Weights of a small transformer language model.
Size: 13 layers, width 128, 2 heads of 64, MLP 512 tanh GELU, vocabulary 4993, 3.88M parameters.
Architecture: rotary positions, no biases in attention or MLP, untied embeddings, attention and MLP in parallel.
Training: a variant of SOAP for these matrices, 227M tokens, 3464 steps.
Each number is 128 + 32 x the weight over its row's rms, rounded and kept within 0 to 255. Layers, rows and columns count from 0. Numbers have three digits each. The size before them is the row's rms in percent of the matrix's.

# layer 4 attention output, 128x128, rms 0.171, rows 0-127, columns 32-63
086:212087098111096168125150077127135121109144152120104161114129156113117113166097128154105107052134
100:138048142102121072106153067072182145089145087131118152179171168112135177130116128129140116092212
084:085121134088133162107088164093121119167122136163110093125091100148144104109114144158160073086131
098:087134195148137076114188132123174077130122162101092131130147150102121104136146180112090101102150
103:134140103093107145125158139078120150155158146109125096111185099181122171138118082109132146173132
102:081139154112145137170116122071080103139110141134120122102174137095140151120137136120081062141139
106:136115179087135177117168116076105081108158052122202156110152129089076121122162168101112063131083
096:161093121106123177087109131108127151082151141145103138132165114142119106095148181123136164065201
090:179109171144075141156055120093153139120134095131138116093140104113172170122093137128174109046098
110:190062119129129090118194128085175147131154148141137188086111131154103147120120192163123148160117
095:158146183119096165088107137188130108212123123132157108168112095131107117149082179129106171067116
097:117124165121143072149122132107136121125104110074140161154102148101101172086139172102135146225139
086:119128118144073083141095160187118145158109132098119104118153124120122107112108144128127119138084
104:131147093157127085171162218126120094132167105101075110107119137107195066156126135186116123093118
103:154164133224117146122163146121099142172119150073144166123111185092135105122142099135147165160112
088:188082089096203113187082133133165065122175169054067114142121152070093090202060122160101131152151
093:106137091203098106150146008150162078119125172162118143136060087047085134147118099155129106119169
090:079156120116116120105090116119097064068041137134090144126139073136093127122138157154142195151177
088:142191152135136143116131112120134066140127101104194094099106157127161091182117128106116195104216
106:132098120146146063159086102156094125143102140122116125036073125103084120143140100123111124135140
099:155136062146170163201056195103116076129125137127095122115174166130110132118144139069139162163099
115:132112139146131107156096123074181078086122155065158095163164099123121100093111084116098100129139
099:105175153150140110159158083123140114247142060082161123101174106186140129112117146121108110084202
105:089084125169155184114145088105122115113152124130171121146164166121130115097158140111138120122078
096:168134166165124104122101101083082140166137093188088056070144101100126141150119154151093085157111
087:180109131087110118088147139145127130067088139130162134104138160092080092162125165080161151092145
093:169146106128175173118122118141132084168114090160088101117188135120090073171099130116088149199143
116:105166062186135141079110161148118121106119158091111104135106093187134151148151060087152120109160
105:129119099175124171104124177109181107106184138209116199159174122103107179124122115093157124163124
115:111077153140144135125141121123174048073062198122131010154098047122169154199137124119143145172132
109:093133161117130080111129160113119156138064147090177073074144134112099094061203156105177159096073
096:176142117145093106107134103128154157149129145124101120131184073110116111089191159216151109096112
106:166097125079168053165144117123173192141150123158162161070134143108084204143091135133134182155144
102:129103090148110113112138100187172072116123115164112111086137101067134139175186128101134094200092
103:125169110150029106109174070173091094113127094097111148112185134166109148179056131103101089102137
090:140057131109128179143139097163113124123144163144113188088217121135154162100186136146115076115084
107:119086117103112112112133122125128132132112087156117128124107128090092108130165096073153124121097
093:179129100055105184155134145077109182132103144153127128074119109090102120107148160134104107073136
091:117126177112111126118085183089112079150126159136166050116116129133154152218158144090104084093155
110:127156177153070172153147100100114117170146148078115163069158128095172170107116179126108116109078
098:091109115103138077031171162147142184128050216088156137052181127205190152173127148097113162096113
095:107157123143167163091132145074146165116170053096171147151095088130089108142129044119151167115107
095:089116131116114094137138161156121113102089143146117130162112117097127161137127111147178144125151
103:146144136168196133141147112102156107095143158075116093075096190120093096100100165163129170147151
094:108075164149153132119196169145201142138089130107153145107175074148110111171147063171141130137093
103:130155060101141137077148092100090114122150159133085211122074093129133101160109120123101175153128
108:130094200137162096082101100143173190146096145189111105085133111125127117131128143115103115148136
114:110075100144119075077085131117149165101141125156131113125077126133100197230178119133087161116180
092:081203149131095134128088167158082203101128088124107101074137128134159125168109097131148147048108
085:116101105141105145150163079136143137129148136142144124136135141133139172085119156106146163143159
091:123102104127071169102152073157210159172108072172145088173153125129090106093121085126134123165181
084:084171134105133131141112170060152119072130101168128107157182115158170166107104109150141112124068
091:101182150102134143157132102132078075067053088170097154174160130134108152130139165117105083151143
089:170106143168110097149107148127129129116126170125145126135154141119108133174242090164132158102124
077:111071079100114109137124112187099114106088102176168094160183140128091123108114110144164110114126
105:150133164072157121143141130125161091118135157197090076176142108127130154170078215134105102127128
115:111139126186187114130157163132153191118084130200106135069160140167079133116140108140112128160094
098:092091165112110180167105138121138142131109109118147172112127158148123161094058163141106144121085
094:094101135117097134120110147070177096153098087070157141079175101080133107087096137131207154116145
086:116171140100110154164102161164145029111082077117168185144228119125191176113116160102067130119139
095:042161078065098159123141141116102096086105162052151112123054123110118121132113124106206079131158
092:156170138175129129141186149117138164148091081087109148142148025097104139165146082074126142130122
103:144108128166115125096157125142110101085188181123094060101091133123145075148094165140141154075135
095:085109082150068085092051177089159159142115196142137155117041091073122110123122166161127067168127
100:119045137156103152119151128151094156135143098076119088026111078129118175190077120153177178126111
086:142153130117095103158054159148174130152173115157128135113134123039107118085118099161090162136133
095:141201170075106097176079193222123157138150161092105121135130091139171101129139114062172138128128
105:169199171139129116154173103131099127178172071122112127093163162170113177080204148044102139110133
085:132132131100117162116097138189168118143181128135158146086109099127094086156062065147067153111099
106:134124099101080148121134155134143172125180080138186152177172213088163137134165085094086149120147
100:098070130085126144144134166204113144095145100120090088093137116120146102061070156128175112176108
125:133148118119132106144134169119126118093103166083130145121234150126096124142118107174137192056200
104:076144200054138128144159094098085174170157125174115086150057153135101161102135117140162132150106
095:133087193155100065143089062209195151150180171119122106120130112096116154089152120121087112173161
104:095101153211080064147128193162112097077131134090113197082121104112141114171111098143142113168129
112:128156103109160075149201097164074109052134112123167097096169137140127108165154111141123119105189
102:098115094166086101150070144150154162108111164129136181081134131116062151121128101149192083088105
103:150117145170167155117108161089179155100052069159156090055107141090124154158138084150093179066131
100:168156081118131166092075163165174154140094147152080075128132101130150141152110093142097134157069
106:195076171124089122086099135119156120070142186120168113145171041160178122177105125205138103077135
097:135134158155080107186088124130130102174141151144137077075113078065100065085122105159091139100177
098:170043181151145129097070099154162180159148131130108145127126143133103169120132165106078171143123
107:086126084153112136143073165096155126128162183144143108109082165150137176118123137117145132116050
105:107089197145119154109119141189074161155126136138125123174048114086129108103118072158097129085119
094:152134084145099142141110097058213098131165106156142085108101153069081146159088137143159107121113
090:082093123093106100157152096159110112180144100147105167138066126092128162188117122109078135076171
089:123126219079118120131156138171094111114094104163147120156148116129129158126160176119099121076157
101:139132204126148098189199058059133100144135089166098143155116131078092130120177139113111104095131
087:118099165195104093089038159183088136098093135157120106134094120116142173128109133127150160113162
114:208124132142119116064156138158115138065072097205145138114121118156184096183101179184120081146111
091:092104122110099155159164162108091103118109059167176119183084091157102110128077034088155081123146
102:127088094081151154047106129136104146109136226160114255146204171137119125205154136102128132113161
099:117145186193125135150114107123186070134119116089209114072127149125131138185143122090149118127156
120:109124165050204087112086135165161057121071150110156122110148111110132181158155110082197223101151
107:164125078124101153116195083109086139095117139114137161132123156087112174130213130132192167070133
091:094188089193090092072119144105135112107099218136092153183115080106127113144160146090142139067089
107:135162190222095133112126079156133188183098100072146137151123104174148118134141132115134157120121
114:132146191126204103140131050117129100097117154104139065139145093103137223119159162127090118072193
082:156144108085135138081136132116101159133094159078133110175176116088176111099114111147160154091084
101:099147174142083082171123167066078145081082148177137130133101110103093145122111093131154151106192
089:159085146097081092147087187142162160087144102111156114130184121057134151082115055128134151084140
099:135142117149099182108120072139089107120073103149104103154065169029118116158137129097037095151123
104:116061177154097102137100093077201104118198122092110119119168120127169165107167179142070097108127
088:080108130103179186166163147063086107128088124149079115114072135130160161089106138149180085126159
114:159094158127153079195135151145160116148103166053113132190176162102103077121179146155145159136122
078:099124105149214182173145104174169152088131092123134124179194149118136201143121124081108123093089
097:168093069094124156139123172147087088166088134100141107187105094108101095118135099111119090129147
105:154110092136115098096075118144124076146093098111110126230124119118180140101145182086098114148126
109:179098102129108128132139108122114158076119087123073122172148148115119173127090083139098140157126
099:127142145147166128153168083140109122165131110126110171118204089085114110122074177084068080170107
094:105160152169146081093158127081115169120150111132104166124142131083106112164216135124110179102147
114:020144177142181158153105107108096137098165144110106175109157110115145094091145124165111140171127
099:122060131017147078157212094134126164183095092200150160130084123147107180116098094131149150163085
099:166161128106120165151146159203124159165165203158108105191178153108117109137103088127156142126060
102:147118063139106113145174087071125141112103140110122128096097164155161133091135113144148148140182
102:107071113165080136151215097137140156125155176196066173151118157084156171146110135085139146081127
103:119098173098083124117163137131057101097129142187122123054198163094107138117173125079066111091142
106:137187114042132096158213114149106109104139040093100145112113151130109129151099152098117097163137
132:166136174096171123120147134134141114135079169147096111112075150072201170075093098146106118161094
087:116126126088189137110071136146123169146172120192121093114136152073103125113146138129056160148106
095:094167138118117107133152169116120181103146151155117150141175100099162115087112149141209119094062
089:105123101122137122113178079095122117124170141134128137120050126112139114166160148156140133139160
118:162132073096134147120110120098093164166138129094139144110128127154119072173108168181162129090155
098:123062205110048082178150122192063195122088118102080134161140172098088110101141086138135143076126
110:128064129096124126143189090182090089117172142137135166165149089168117086140115123124116112127194
100:124135125064135178078119063155174141134111102130130093171110105095088054061074107187187152117205
116:111047177174117084136086083189150111091135122133123080104180158127121144130129143099127101151148
106:166157150123134128133092191159169111200228136159162119117143087090107090165217090090095130150148